config.yaml
n_kv_head: 2
head_dim: 32
vocab_size: 32000
norm: "layernorm"
norm_place: "pre"
norm_eps: 1e-05
rope_fraction: 1.0
bias: "none"
init_std_up: 0.0237
init_std_down: 0.00559
optimizer: "soap_variant"
lr: 0.00373
schedule: "cos"
batch_tokens: 32768
steps: 3812
Each number is 128 + 32 x the weight over the matrix's rms, rounded and kept within 0 to 255. Layers, rows and columns count from 0.

# layer 3 attention output (transposed), 192x96, rms 0.107, rows 19-31,50-63,82-95, columns 0-95
[[ 54 174  50 116  75 103 148 156 118  68 103 125  91 148 191 193 173 160 180 133 227 123 138  68 138 203  82 122  47 175 111 117 132 137 127 131 154 145  76  53 113 147 123 128 116  96 125 125 188 158  84 142 116 126  55 111  91 244 136  69 160 183 101 104  70  72 179 157 134 202  13 232  87  94 162 159 122 127 151 108 140 170 122 177 140  70 101  45 111 131 226 109 190 110 168 208]
 [113 187  95 110 155  68  60 173 125  97 121 129 117  46  84 166 137 102 158 200 154 193 145 205 124  49  77 135  93 127 139  63 156 113 106  98  90  82 109 219 143  24  57 134 132 102 144  32  91  39  23 135 157  82 166 114 193 164 147  70  48 122 107 177 188 135  73 143 169  23 123 151 105 128 103 154 183 182 113 124  55 186 160 131 117 202  78 132 172 143 119 108 170 132 163 155]
 [ 68  43 120  80 136  75 128  83 128  48 155 111 198 167 139 171 167 153  67 185 179 123 177  63  92 154 128 140  14  94 104  98  71 121  62  69  95  90 143 156 156 129 163  64 114 184 179  93 160  82 157 171 116 132 117 114 164  94 107 138 196  93 133 177 120 154 222 184 168 105 140  88 156 134  96 181  66 119 172  95 143 107 138  63 146 125 118  55  91 170  60 164 115 172  87 204]
 [157 160 141 220 105 145 174 165 137 180 158 172 110  99 116 151 132 148 169  42 210 115 100 139 172 104 142 114 107 109  41 120 192 217 161 115  67 131  71 120 160 143 122 244 135  69 122 181 121 155 110 119  53 137 125 136 143 137 215 111 169  87  90 168  26  42 120 153 166  90 130 121  85 135 121 139 112  99 129 123 109  94 158 113  56 103 104 161  84 119 201 187 102 161  54  97]
 [ 97 150  96 158  29 145 125 162 149 125 102 117  67 181 157 112  90  56 146 153 144 138 147 145  82  91 151 168 128  99 104 105 114 126 161 118  66  75 218 144  95 130 148  65 155  85 144 127 121 106 140  81  67 157 100  93 136 158 255  97  92  88 114 133 147  99 170  92  71  38 119  64 157 147 127 164 129 167  90 174 156 160 125 119 109 175  87 121  72 104 146 139  84 126 201 163]
 [160  24 147  99  96 135 131 188  89  90 113 113 167  49  54 124  87 173  99 143 139 154 135 163  45 148 124  91 134 133 173  80 198 234  94 137 137 138 176 134  86 176  97 141 176 154 134 130 148 116 192  66 113 144 137  79  41 116  96 136 142 153 124 132 142 150 182  53 143 179 144 137 144 146 135  87 134  97 191  83  59 123 133 126 163 154 212  52 136  99  78  67 112 115 115 139]
 [126  94  86 151 114 143 117 178 104 140  81 174 111 159 115 106 169  56 121  78  68  70 142  93 139 168 109  63 123 209 146 163  86 147  77 152 190 141 137 159 145  61 140 144  32 208 105 106 145 167 126 166 126 142  38 172 124 137 141 206  96 104 157   4  66 124 126 155 206 158 213 164 120 166  78  90 125 200 132 102 153  65 158  74  67  43 139 148 116 100  85 171 146 109 184 120]
 [142 148 245 129 102 175  88 184 154 137 118  71 160 133 169 125 188 119 158 149 152  61  84  72 180 103 124 138 197 113 166 170 117 171 152 196  60  97 102 123  95  95 120 124 112  92 112 163 129  88 150  85 130 136  49  72 155 181 160 194 150  95 157 118 147 121 116 111 115  87  44  78 226 125 152  92  79 217 179 149  87  92 120 143 218 113 219 194 113 188 106  91 111 147 147 126]
 [143 136 172  83 184 125 105 102  64 133 143 127 135 138 124  96 101 155  20  63 142 122 163 155  68 102  18   6 152  78 129 127 177 113 116 181 149 132  89  83  48  96 132 103 133 170 115 104 172  54 116 134 165 112 255 154 101  51  65 163 149 100 124 167 144 105  97  66 164 131 153 108 129 113 175 162  97 184  64 219  99 123 147 156 106 144 144 116 157 168 121 156 117 160  51 147]
 [ 51 161  79 127 142 187 153 131  69 111 125   0 107 125 115 132  50 139  86  90 217  72 137  94  99 100 170 131 123  95  87 119  29 194  40 107  87 149 220  68 164 170 157 128  97 132 104 121  94 128 182  77 194 115 143 255 119 153  61 168 115 137 171 112  50  79 209  94 121  79 138 134 143  94 106  83 106 112 149  66 105 128 102 141 122 144  94 134  92 105 110 164  69 119  66 140]
 [ 73  99 108 137 122 125  88 160 137 204 117 149  83 182 170 107 213 100 179 153  96  51 145  77 192 137  94 131 155  57 180 137 137 169  31 140 140 166  64 119 176 204 114 126 100 129 126  88 106 128 157 198 156  42 129  94  63 143 119  91 119 109 175 144 121 194 137  75 185 107 152 103 196  72  92  89 114 168 175 118 194 132 148 168  81 116 133 184  83 209  51 250 113 138 196  68]
 [ 98 113  93 123  91  71 206 112 184 151 124 175  64 100 157 131 112 161 161  93  87 168  60 154 163 147  91 153 117 138 145 119 159  59 162 137 192  78  84  78  90 112 145 157 116 171 154 119 174 161 196 149  95 132 188 163  85 153 142  28 170  80 155 165 137 112  64 166 105 129 131 123 141 173 125 157 122 137 124 113 177 130 106 124 110 116 175 134 132 238  80 152  91  81 122 146]
 [128 185 156  87 184  69 148 111 184 198 102 109 112 191 126 128 176  98 138 150 109 119 196  67 100 108  86  88 110 113  97 101 115  75 194 141 109 181  83  66 138 123 103 101 171  51 170  93 110  63 165 117 108 150 100 121  33 137  61 166  97 133 104 169 137 123 149  96 194  77  88 157 173 160 144 130 156 146 111 136 128  36 100 168 181 114 181 157 186  91 159 182 156 190  63 128]
 [110 113  86 150 139 148 207 121 153 120 148  92  57 156 147 115 124 112  86  85  81 127 147 150 157 146 108 183 132 113 148 122  68 127 139 114 138 126 146 115  85  91  81  53 147 118 180 122  99 179 125 119 117 140 163 101  58 157 177 165 132  72 158 112 122 203 181 126  78 112  83 135  81  80 134 106 129 141  98 119 129 113 159 132 164 141 128  80 143 119 130 172 118  95 112 132]
 [126 131 157 138 174 194  97 133 131 151  82 154 159 151 123 119 164 149  90 134 197 149 113 121 123 122 111 164 124 200 107 133 154 104 116 133 149 138 109 155 135 111 116 104 114 128 210 120  91 112 130 146 163 185 152 142 147 118 112 152 129 167 123 110 132 137  78 152 104 192 116 167 121  75 122 173 145 166 111 146 118 139 166 113 114 137 113  77 157 121  82 163 112 113  90 170]
 [139 112 170 169 181 139 141 143 127 131 139  98 165 132 177  98 125 153 150 201 116 102 148 103 138 162 137 114 125 124 149 123 158 129 107 114 145 147 166 164 126 126 109 123 147 142 146 136  94 131 119 107 156 114 115 161 105 176 170 119 127 135 164 162 182 185 143 123 122 139 126 148 157 164 165 162 145 129  87 161 125 138 150 114  98 160 118 158 187  39 112 150 151 141 175 190]
 [ 58 115 152 127 151 160 159 129 143 136 135  51 114 107 161 159 123 157 158 134 119  68 122 123 197 193  71 129 148 119  96 109 126 142 106 124 155 120 189 140 122 154 129 110 135 119 158  78 132 144 166 137 173 161 108 159 143 114 131 142 180 153 153 135 106 128 190 134 145 124 139 146 148 162 113 110  95 135 184  77 155 199 124 139 130 151  75 132 159 135 156 148 124 102 118 133]
 [153 144 139  90 141  64  94 102 152 156  94  97 126 128 109 110 177 109 140 117 107 125 112  89 142 157 125 152 165 108 122 142 152  97 126 106 169 159 142 133  73 153  93  97 137 166 139 171  70 146 106 169 184 112 187 172  40  68 148 113  83  38 139 116 121 150 102  75 128 128 107 127 127 139 117  97 140 120  78 179 114 111 150 104 105 154 105 151  96 108 136 175 154  88  97 159]
 [ 72 114 132 162 102 108 123  88  84 141 122 181 115 152 140 170 111 172 122 112 186 140  96 150 111 174 170 147 114 106 129 145 144  87 159 113 107 101 109 128 136  63 112 196 104 175 109  96 131 175  97 148 144  66 126 142 150 115 129 205 111  99  90 168  72 116 158  96 142 118 150 143  84 136  81 158  87 132 156 158 109 117 178 152 164 107  88 166  92 178 101 156 139 139 122  47]
 [106  90 128 105 128 195 106  59 104 140 117 138 131 117 116 176 109 136 137 113 117 137  82 125 105 177 114 140 122  98 104 172 185 188 157 136 107 141 128 163 120 164 101 140 152 122 141 131 158 108  96 114 130 151 147 150 131  96 118 125 153 148 154 153  91 142 103 121 109 138 146 122 103 168 214  86  88 117 115 106 140 169 168 142 140 144 119 126 123 131  79 148 127 132 124  76]
 [144 150 100 102 106 110 142  86  95 114 154 139 128  82 132 156 151 155 157 117 145  84 113 143 137  99 142 155 103 121 124  62 141 154  98 148 180 143 115 135 178 109 158 101 128 125 139 121 108 197 135 179 106  66 119 134 112 103 120  94  95 112 111 129 155 200 120  93 151 164 141 123 149 144 159 163 122 133 135 146 136 133  93 181 121 106  48 111 167 154 132 150 176 102 119  99]
 [135 162 112 119 184 111  98 142 126 145 134  87 144 160 149  57 125 119 154 113 175 118 174 130 131  90 132 136 116  71 149 107 114 119  83 134 149 117  58 126 126 157  89 108 100 130 160 183 114 102 145 120 118 135  95 134  98 133  99 110  92 129 151 116 136 115 130 120 163 145  84 139 141 167 113 137 125 148 148 131 133 141 101 175 124 149 133 133 136 125 137 137 166  82 126 128]
 [132  96 144 132 183  88 136 117 165 150  96 148 121 126 130 139 117 116 171 125 132 104 118 102 118 107 134 157 132 144 127  92 111 152  99 157 108  87  85 151 132 210 134 109 172  52 144 118  91 112 148 160 105 124 103 105 117 139 161 136 100 141  80  78 112 108 159  89 122 104 144 158 144 138 139 167  84 188 120 150 100 136  64 131 173 118 148 100 123 114 119 122 142 114  90 116]
 [164 142 182 121 159  99 155 114 161 116 183 119 105 128 176 150  49 139 172 167 130 142 109 128 125 119 138 119 123 157 110 157 130 117 145  94  43 123 127  95 154 129 118 159  93  56 168 149 155 158 128 120 127 176 147 110 113 115 171 108 122 111 129  89 145 107 121 146 127  57 124 147 133  97 105 140 141  93  49 123 153 162 126 125 108 108 148 126 145 140 120 100  84 137 159 197]
 [164 141 140 132 118 124 164 165 169  90 135 103 138 173 108 151 141 129  92 136 115 140 135 139  86 109 101 104 153 151  82 162 103 156 137 131 108 104 103 174  91 111 111 130  96  80 120 164 117  56 130  98 109 183 122 110 139 142 124 152 105  92 187 149 133 135 135 130 161 102 125 136 111 119 103 131  86 114 164 143 132  86 181  73 164 108 144 123  97 104 114 124 137 146 114  98]
 [137 131 183 139 145 126 108 114 140 126  93 118 132 126  83 169  81 134 116 113  90  95 133 165 147 124 107  85 168  99 113  76 129  96  87 161 100 118 114 135 152 136 153 112  79  89 150 116  88 154 139 108 129 126 109 148 143 152 122 110 136 148 108 104 133 110  91  71  91 104 121  73 122 109 123 163 109 155 157 147 180 152 107  95 103 164 167 129 165  90  96 128 164  98 103  96]
 [117  93 118  90 125 109 139 121  86  87 113 140 122 137 108  97 112 159  95 101 127  94  89 120 113 148 115 111 140  91 170 174 133 129 110 112 133 143 132  83 143 111  68 124  97 138 114 114 195 141 100 147 121 101 112 129 107  78 131 132 122 100 146 119  96 116  79  73  96 156 122  73 167  64 133 136 140 119 107 150 145 177 187  98  82 120 108 138 136 152 108 163 124 169 120 167]
 [163 133 142 118 128  91 133 113 123 112 146 152 120 101 112 138 174 112 138 115 183 139 133  84  69 166  98 132 105 164 132 181 124 186 163 149 136 162  86  97 146  94 117 128 118 111 106 119 146 128 108  98 115 106  99 111 161 111 122 123 112 137 123 147 106 136 128  81 142 148 200  99 150 122 158 121 174  95  94 102 155 102 147 122 137 120 132  98 188 116  80 151 126 134 145 116]
 [147 141 106 114 103 118 130  95 131 128 172 119 129 102 120  82 137 116 127 120 111 133 131 119 146  94  79 109 135 111 135 155 119 129 128 131 110 121  98 127 133 116 141 116 124 144  98 115 111 132 138 156 146 108 151 125 130 137 130 140 127 101 156 166 110 115 134  74 153 119 160 125 136 117 145 109 139 109  87 117 114 119 116 114 105 111 135 138 136 116 137 140 123 146 141 146]
 [142 125 130  97 127 114 168 152 145 119 149 141 141 150 104 120 135 113 126 114 141 126 130 129 107 148 109  80 137 115 109 125 105 146 122 143 141 156 139 133 145 129 138 138 119 140 132 129 147 114 144 120 102 152 161 142 128  98 142 136 121 128 133 170 129 131 140 134 169 157 152 127 114 132 148 104 155 132 127 121 128 113 149 136 139  99 114 124 122 124 117 107 118 170 144 108]
 [ 90 133 144 146  97 109 161 133 154  99  75 129 149 153 129 136  71 133 151 140 144 146  85 125 112 123 145  81 106 119 143 161  81 102 114 114 132  72 169 131 131 119 162 140 138 138 143 101 128 126 130 145 108 163 144 178 144 128 138 120 132 124 114  83  97  88  88 172  91  98  68 158  96 141 113 135 122 134 136 124 169 127 113  90 100 110 158 142 110 142 111  81 145 116 131 151]
 [107 155 164 103  90  83 100 107 101 120  49  81 102 143 122 106 126 115 121 119 163 111 135 105  98 122 118  60 133 147 180 146 144 127 101 114 128 113 104 120 127 107  87 116 137  89 139 118 124 169  96 132 139 112 135 133 121 118 131 164  94 143 104  92 106 113  72  96 122 149  94 110 146 134 112 126 129 113 158  99 145 121 137 127  79  98 151 145 142 141 155 117 131 119  99 144]
 [151 130 156 110 128 126 150 112 138  94 134 102 113  53 117 100  84 131 163 135 131 123 143 132 152 101 115 131 125  92 121  94 138 114  87 133  82 100 158 158 184 148 102 150 107 122 102 167 118 134 127 101 142 137  87 130 125 139 165  92 139 113 143 112 155 177 166 117 135 125 111  84  75  88 119 120 121 156 140 112  69 157 160 118 115 175 107 124 144 101 159 116 108 102  95 165]
 [149 193 129 163 108 178 110 125 119 164  95 134 110 136 105 101 125 116 118  86 170 109 121 117 137 135 122 108  89 174 146 117 141 151 106 115 103 178  88 166 122  97  94 138 119  96 128 120 116 181  96 169 164 111 110  99  97 116 156 132  94 171 146 148 119 109  93 107 142 162 109 129 109 122 127 126 152 141 132 120  98 132 137 149 108 130 135 155 167 143 156 158 147 112 138 173]
 [170 147 137 103 153 156 123 127 163 119 145 141 121 164 131 108 135 110 136 108 139 100 142  88 128 130 114  99 141 143 125 118 121 164  94 119 102 130 116 146 117 137 119 136 119 111 136 114 141 130 134  77 122 124 119 108 127 140 152 128 123 143 163 123 135 116 121  88 162 114 103 142 102 107 106 118 153 145 135 120 126 121 122 106 126 128 119 138 144 117 151  95 130 115 107 137]
 [133 109 123 110  97 145 116 125 148 107  76 123 105 120 107 127 114 127 123 145 137 145 105 121 139 154 123 146 131 131 145 122 142 111  85  79 103 122 131 142 174 104 122 123 116 148 101 127 136 131 115 107 155 104 106 135  81 119 150 139 107 137 102 128 177 138  87 127 133 106 102 114 127 112 129 115 121 115 128 120 125 160 152 136 120 134 130 125 108 166 126 150 165 131 138 131]
 [100 141 165 122 119 121 141 146  97 142 148  82 148  81 159 100 104 124 101 114 158 129 152 128 114 125 122 106 144 101 118 151 119 176 158 151 143 158 141 107 163 119 130 131 149 123 112 139 151 115 173  86  98 131 123 103 147 169 105 106 137 117 170 122 128 133 126  66 133  98 164  95 156 135 108 141 164 135 112 118 138 105 124 119 127 156 154 137 149  96 149 181  90 143 119 100]
 [165 129 139  97 127 125 147 123 102 170 144 138 132 130 135 118 118 170 102 107 133 134 133 161 101 146  98 140 125  90 137 147 142 122 117 105 117 122 120 135 144 137  88 126 108 151 135 106 145 148  89 116 145 133 133 136 160 122 137 130 125 122 135 127 137 145 170 129 169 143 138 109 134 119 139 116 152 147 106 123 107 142 125 152 123 109 132 128 130 128 163 156 118 115 127 124]
 [119 130 123 131 158 117 156 111 110 134 186  94 126  99 149 105 146 148 145 128 109 121 123 138 165 109 112 156 109 135 158 100 154 123 158 138 154 155 130 101 127  98 119 140  91 159 124 161 161 160 161 134 132 125 130 129 125 147 103 146 141  90 126 118 119 121 137 108 126 147 143 157 149 173 119 142 131 149  98 135  95 135  96 126  90 129 112 128 163 137 142 124 141 131 128 143]
 [113 122 168 167 148 122  87 130 131 171  87 118 154 110  88  83 151 147  94  93 171 136 155 138 120 159 139 138 102 140 152 138 109  87 116  84 161 153  60 137 105 115 115 106 110 177 140 102 143 153 137 160 178 149 158 129 132  55 114 153 109 168 125 155 171 109  97 168 142 139  78 166 185 167 138  91 103 134 131 178 116 164 121 157  98 122 139 133 117 169 158 205 155 135 110 163]
 [150 128 117 134 182 126 113 140 148  78 138 164 139 155 149 114 112 139 130 161 141  82 133 132 121  74 137 122 129 137  75  95 109 115 156 134 141 108 130 138  88 174 109 125 144 115 152 116 126  42 125 157 104 111 143 126  92 136 103 126 162 141 106 114  98 110 150 169 151 126 167 155 104 145 135 176 104 163 157 109 132  94 118 149 151 133 123  59 132 117 105  74 112 111 103 133]]
# layer 3 attention value, 64x96, rms 0.0985, rows 19-31, columns 0-95
[[ 91 128 136 109 146 149  64 137 103 132 147 131  95 171 135  95 113 116  99 166 105  76 160 145 170 130 173 125 132  83 165 185 164 128 102 109 143 100 134  87  54 168 162 142 214 202 160  53 135 182 131 168 105 111  95 139  71 148 136 183 119 147 137 145  53 142 130 131 103  86 111  38 208  99 124 135  57 104 127 178 162  96 109 145 168 122 156 121  56  87 174  81 138  62 107 177]
 [148 172 191 114  99 116 109 149 187 119 115 111 131  83 140 164 164 157 115  85  75 175 149 120 158  84 169 166 126 233 123 135 101 121 142 107  89  81 121 102 153 138  86 149 135 103  63 189 196 115 147 158 153 111 108  88 175 155 160 131 144 158 100  96 104 180  52  99 147 190  62  88 114  53  88 130  70 157 145 150  87 146 140 167 151 181 117 131 138 205 184 120 119  92  94 132]
 [121 121 101 139 166 130 164 148 167 135 139  94 188 113 105 114 161 139 144 187  83 162 182 113 128 149 137 168  52  51 157  82 162 136 149  84 135 117 135 161 111  76  75 137 160 131 160 158 166  88 138 154  70 200 116 197  57 160  36 117 132 160 126  80 192 194 129 114 170 122 117 123  63 156 192 197 113 171 143 168 103 102  78 166 142 121  92 158  93 152  87 154 125 107 143 132]
 [117 136 164 145 148 138 143  55 114 122 163 175 147 123 144 112 103 128 114 135 194 138 109 137  79 131 154 176 113 101 147 131 218 146  89  86 121 174 130 144 165 134  44 112 101 103 142  99 107 115 184  91 140  44 121 124 198 121 153 122  79  78 154 160 112  97 135 143 127 162  80 151 129  86 171 205 131  87 153 101 136 115 113 102 125 110 177 133 101  75 183 111  79 130 175 109]
 [140 127 210  97 126 104 191 157 138 154 109 170 202 160 144 116 218 120  89 129  87  55 123 119 114 153 129 115 102 126 106 146 172 125 120 143 150 101 152 130 152 120 204  94 112 137  54 118 120  77 136  91 124 178 150 170 151 135 149 135  90 119  76 165 113 113  97  99  33 141 145 148 101 184 162 174  64 134  88  89 131 125 110 181 112  91 164 125 169 167 168 118 131 165  79 114]
 [109 150  91 105 159 130 170 127 148  87 168 156 127 123 132 103 146 127  96  94 136 102 183 165 115 113 126 127 221 146 135 112 148 152 152  94 150 110 189  66 135  88 139  52 123 115 143 136  93 134 138 135 116  92  68  27 105 182 109 157 187 116 172 101 171 144 161  82 173 149 124 145 158  91 132 203 144 102 129 109  59  91 130 115 130 215 103 171 175  25 130  71 211 200 116 118]
 [ 97 121  82 147 157  98 139 143 140 147 118 150 130 131 175 138 115  69 113 158 133 146  93 113 144 172  91  90  44 128 176 161  99 145 193 122 105 101  77 142  79 152 127 166  72 189  90  89 137  79 156 131 116  91 110 132 113 131 113 208 107  92  65  84 105  82 207  95 167 151 164 154 110 123  91  49 181 101  99  96 161 150 111 123 107 192 160 141 165 103 152 124 137 119 145 183]
 [ 99  98 142 176 150 183 177 110  89  98 126 112 107 162 156 116 146 137  90  76 125  31  88  90 138 145 133 101 233  96 138 130 170 134 174 163 140 119 117 104 113 181 169 124 194 143 118 197 158 103 114  92 167 173 150 104 107  70 150 125 115  88 123  68  94 131 107 168 166  88 108 155 164 151 104 130 160  87  66 117 131 108 111 179 103 122 221 103 100 132 104  89 119 112 124  43]
 [126 186 113  53  70 172  70  82 115 115  90 121 135  96 142 127  97 196 194 193 118 150 170 107 124 107 167  94 146 121  95 124 123 118 172 107 121 140 103  45 115  82 112 141 125 145 114 133 171 164 131 121 131 115 170 110 102 104  82 108 141 137 154 167 167 182 116 115 158 140  70 167 141 105 150 125 166 157 103 131 125  77 167 161  59  95 148 172 161  55 190 186 163  97 150 143]
 [125 138 144 151 129 164 177 134 136 167 123 156 128 140 109  92 153 114 108  92 158  74 151  64 115  83 121 166 180  67 177 124 120 124  82 155 172  89 141 138 112  89 157 132 103 110 128  57  82  92 102 122  75 111 135 156 193 154   0 105 124 111 113 169  87 176 143  54 159 129 205 121 104 158 147 134 130 124 188 106 134 106 134 132 129 150 132  79  69 137 116 165 152  77 156 100]
 [145 113 100 132 149 172 122  59 119 120 170 122 161  82 143 141 181  92 108 147 119 148 141 116 157 100 149 126  78  93  86  74 177 141 122 143  43 152  95 150 146 164 169  70 105 188 117 113  95 108 108 106 152 119 139 115 137 150 105 147 102 119 115 104 107 118 107 110 172 148 116  70 173 134  85 142 224 148  83 102 129 119 146 163  98 186 136 179 159 188 114 171  93 102 181 157]
 [ 93  70  87 116 135  85 130 105 108 133 133 209 131 128 163 140 108 146 130 165 105 217  69 116  97 194 143 226 143  90 103 156 130 167 156 119 157  96 162  96  90 136 147  98 146 130 180 190  94 141 134 115 118 108 135  95 148 157 157  98  95 137 155 114 160 121  92 186 129  94 126 120 168  74 129 164 140 255 116  76 126  93 132 115 131 146 143 136 107 170 117 158 124 127 162 176]
 [116 163 150 123 166 148 146  91  97 141 101  86  97  88  91 130 139  94 116 169 117 170 123  85 207 144 141 129  97 109  68 100 111  38 137 142  98 156  95 100 137 117 163 138 136 119 141 132 238 163 126 114 147 103 170  88 140 127  83 157 125 139 120 133 138 105  67 144 133 121 103 150 159 199 134  97 136  95 166 116 149  94  96 105 140 109 155 119 163 104 121 147 141 160 149  76]]
# layer 3 attention query, 192x96, rms 0.119, rows 96-100,128-132,160-163, columns 0-95
[[108 144 192 166 106 126 143  94 142  76 152 115  62  94 135  96 150 142 110 102 162 136 145 128 136 126 120 158 143 174  97 129 133 167 121 131  94 124 115  83 144 162  73 104 121 147 120 110 111 154 100  84 110 142  86 141  93 142 163 145 145 149 106 132 136  81 101 110 124 145 129 164 112  93  99 133  89 130 132 161 109 107 139 130 123 134 114  92 155 153 120 101 122 106 121 128]
 [157 122 131 130 120  93  75 205 118 110 118 161 150 148  89 159 120 121 118 166 128 142  92 118 137 108 112 100 114 142 140 112 178 118 104 146 155 129 125 141 128 155 142 161 114  96 113 137  95 138 103  90 120 124 119  99 134 138 149 153 137 124 152  92 116 137 116 183 128 145 122 143  50 102  97 189 107  44 128 136 118 172 152 122 154 145 156 159 130 110 136  83 201 162 169  86]
 [100 116  51 110 159  69 120 123 127 149 147 134 113 116 146 181 103  94 114 171 118 137  92 126  82 126 124 120  88 143 150 115 130 121 152  76 119 145  82 107 149  81 126 105 140  71 100 104 146 127 130 123 116  86 204 150 142 163 115 159 163 138 112  93  99 113 108 137 111 121 142 177 150 138 142 199 107  99  80 154 101 162  80 163 129 159 135 155 107  88 136 140 179 157  99 122]
 [142  84 112 124 142 167 159 143 126 177 123 133 126 110 139 103 139 106 120 139 104  82  98 142 113 133 158 195 115 106  88 118 121 134 142 112 140 149 136 115 151 102 138 139 129  96 149 123 130 103 158 109  98 154 134 116 137 164 150  88 118 142 163 123 139 102 161 133 164 130 137  91 135 140 106 117 101 122  89 147 102 118 125 135 149  85 144 153 134  69 143 155 159 142 115  89]
 [101 137  97 137 116 120 132 125 142  91 178 152 159 151 151 117 143  64 155 119 146 161 131  98  82  65 103 146  74 134 163 141 134 121 155  82 135 158  98 126 101 103 171 112 144 153 114 132 128 142 177 179  95 123 145 108 155 124 158 132 129 118 148 111 127 146 133 114 145  94 142 118 153 133 132 149 133 103 105 102 164  74 114 168 136  88 130 169  80  93  95 115 188 151 106 128]
 [153 101  85  87  63  72 182 106 131 148 161 147 115 156 143  95 123  69 147 134 140 150 138 134  95 126  98  74 145 121  93 149  83  90 139 167 101 137 129  71  91 173 140 138 125 112 136 128 161 173 144 110 143  82 174 146  65 171  73 133 149 176 103 117  97 110 123 142 160 186 130 118  66  69  81 123 146  30 160 116 133 103 164 160 142 145  98 184 128 119 189 116 106  96 126  81]
 [123  97  99 139 135 164 178 153 158 120 138 163 183  63 142 158  88 134 138 137 124 106 109 148 139 134 128 132 123 135 145 121 144 168 107 142 142 118 114 153 125 125 146 106 140 135 122 140 102 119 102 108 129  91 177 111 156  89 135 134 134 134 172 101 136 105 123 157 131 130 138 126 138 161 171 156 145 144 153 127 169 167  67 124 133 140 134 136 125  96 125 138 135  95  91 132]
 [ 80 121 140 126  93 173 144 141 108 156 142 132 214 151 149 166  50 151 176 107 163 114  51 123 146 135 127 133 130  79 145 126 122 134 130 128 106 112 173 163 100 114 132 125 159 128 155 116 124  82  74 169 111 154 158 160 118  81 137 152 127 151 106 124 109 143 137 156  62 124  85 159 156  82 142 148  55 168 100 127 105  98 132 130 129 117 187 124 110 211 145 154 129 158 102 138]
 [139  94  99 172 162  99 112 162 144 184 139  88 148 144 111 167 179 180 122 140 133 144 144  92 116 127 104 133 132  95 149 114 172 145 109  81 127 103 122 155 143  98 132 184  90 128 148 152 114 141 188  84 165 122 170 131 148 119 176 134  80 109 100 103 151 162  88 125 145 120  87 180 129 157 143 140 164  97 157 109 105 176 104  92  84 119  97 233 116 120 106  87 154 112  82  94]
 [130 157  92 116 164 115 126 144  80 161 134 117 122 131 152 137  86 117  79 155 149 143  96 162  56 130  75 155 167 170 215 102 164 201 115  96  96 105 101 124 151 117  94 104 164 135 162 129 146 133 105 152 144 157 140 131 101 119 130  69 150 181 139 130 111 185  74 168  66 190 145 135 141 121  97 114 102 121 163 183 165 132  86 179 110 152 100 121 153 155 115 159 128 106 140 118]
 [140 207  98 178 126 125 143  82 146 150 154  96 127 109  65 119  86 172 138 120 124 144 133 136 119 200 143 127 164 133  72 154 116 183 163 159  32 196  73 157 113  82 126 133 179 170 121 132 145 134 163 102 138 175 111  98  97 114  81  78 159 180  87 141 191 128 106 119  68 147 116 178 120 141 144 135 156 117  76  86  80 148  64 132 138 153 171 145 107 151  92 169 151  99  85 102]
 [100 109 178 141  68 171 102 166 103 118 144  77  90  84 168 111 174 139 133 178  79  68 116 130 130 199 132 106 117 154  89 134 187 182 198 184 129 190 155 151 154  85 146 173 132 149 162 159 142 112  93  77 102 123 113 150 129 113 104 161 164 131 136 121 129 150 110 109 120 128 149  81  83 148  98 178 188 100 121 131 124 122 102 100 147 114  88 111 138  78 161 139 160 120 125 110]
 [ 97 112 151  86  65 134  75 121  93 145 125 153  92 128 190  65 148 139 111 156 110 131 145 172 139 115 112 134  99 119 122  85 144 106 123 139 165  82 162 116 142 121  96 124 144 170 123 107 176 138  76 128  98 122 106 132  99 116 162 150 155 152 144  86 103  92 103 154  82 141 132 144  76 161 121  90 111 211 141 194 167 130 146 149 142 134 106  71 108 116 203 116 152 130 159 157]
 [183 180  67 147 176 135 118 145 119  92  88 137 164 144 146 109 102 139  99  79 111 146  76 135 102 103  86 131 114 149 184 150  69  74 139 132 143 145  60 162 131 169 121 112 149 110 155  80 115  96 109 127 172 117  97 122 118 160  75 114 140 156 179 138  74 105 118 162  97 128 160 137  91 117 156 154  65  73 105 101 157 120 100 171 162 150 249 155 149 166 143 167 109 140 135 148]]
# layer 3 attention key, 64x96, rms 0.118, rows 32-35, columns 0-95
[[102 142 134  95 154 138 108 147 113  94  79 134 158 128 145 160 111 130 105 143 130 130 136 139 161 125 124 147  79  79 191 141 123 112 117 147 153 155 116  60  92 114 106 153 147 121 117 136 116 162 111 135  91 138 148  97 133 154  84 114 119 147 144 114  93 135 132 145  95 127 126 113 122 108  87 138 119 162 138 128 155 134 121 139 127 115 137 108 138 141 114 101 125 109 124 161]
 [101 166 101 121 180 140 151  78 151 103 147 153 108 172 138 148 148 134 131  98 110 148 124 101 140 126 114 155 117  97  87 150 131 109 104 130 145 119 130 124 163 122 114 152 130 123 142 115 108 130 159 153 130 141 115 129 118 114 130 129 122 120 109 128 172  92 136 113 131 109 114 135 168 156 145 112 124 123 172  78 104 129 106 143 105 137 106 105 137 179 106  82 124 102  87 119]
 [ 88  77 104 131 127 121  97 153 104 103 109 127 125 117 157  92 131 147 145  89 171 108 137  98 175 133 131 119 130 193 145 116 131 152 113 107 138  94 133 162 108 157 156 147  90 122 112 149 162 101 142 101 135 115 134 112 172 174 131 176 132 119 141 167 179 155 138  94 126 130 137 127 180  89 142 148 148 119 110 166 100 109 128 144 126 121 108  85 131 164 100 118 152 117 130 131]
 [128  76 215 123  70 125 112 171 165 151  99  67  95 129 109 130 166 147 121 149 183 157 118 114 146 141 104 124 126 136 103 108 126 147 112 124 124 208 136 112 128 121  73 124  90 147 100 123 181 163 134 140  70  95 121 126 123 122 183 161  97  67  95 148 140 148 130 117 144 181 133 147 138 138  53 123 135 228 178 130 128 148 167 158 141 132  84  81 108 104 168 120  96 150 115 138]]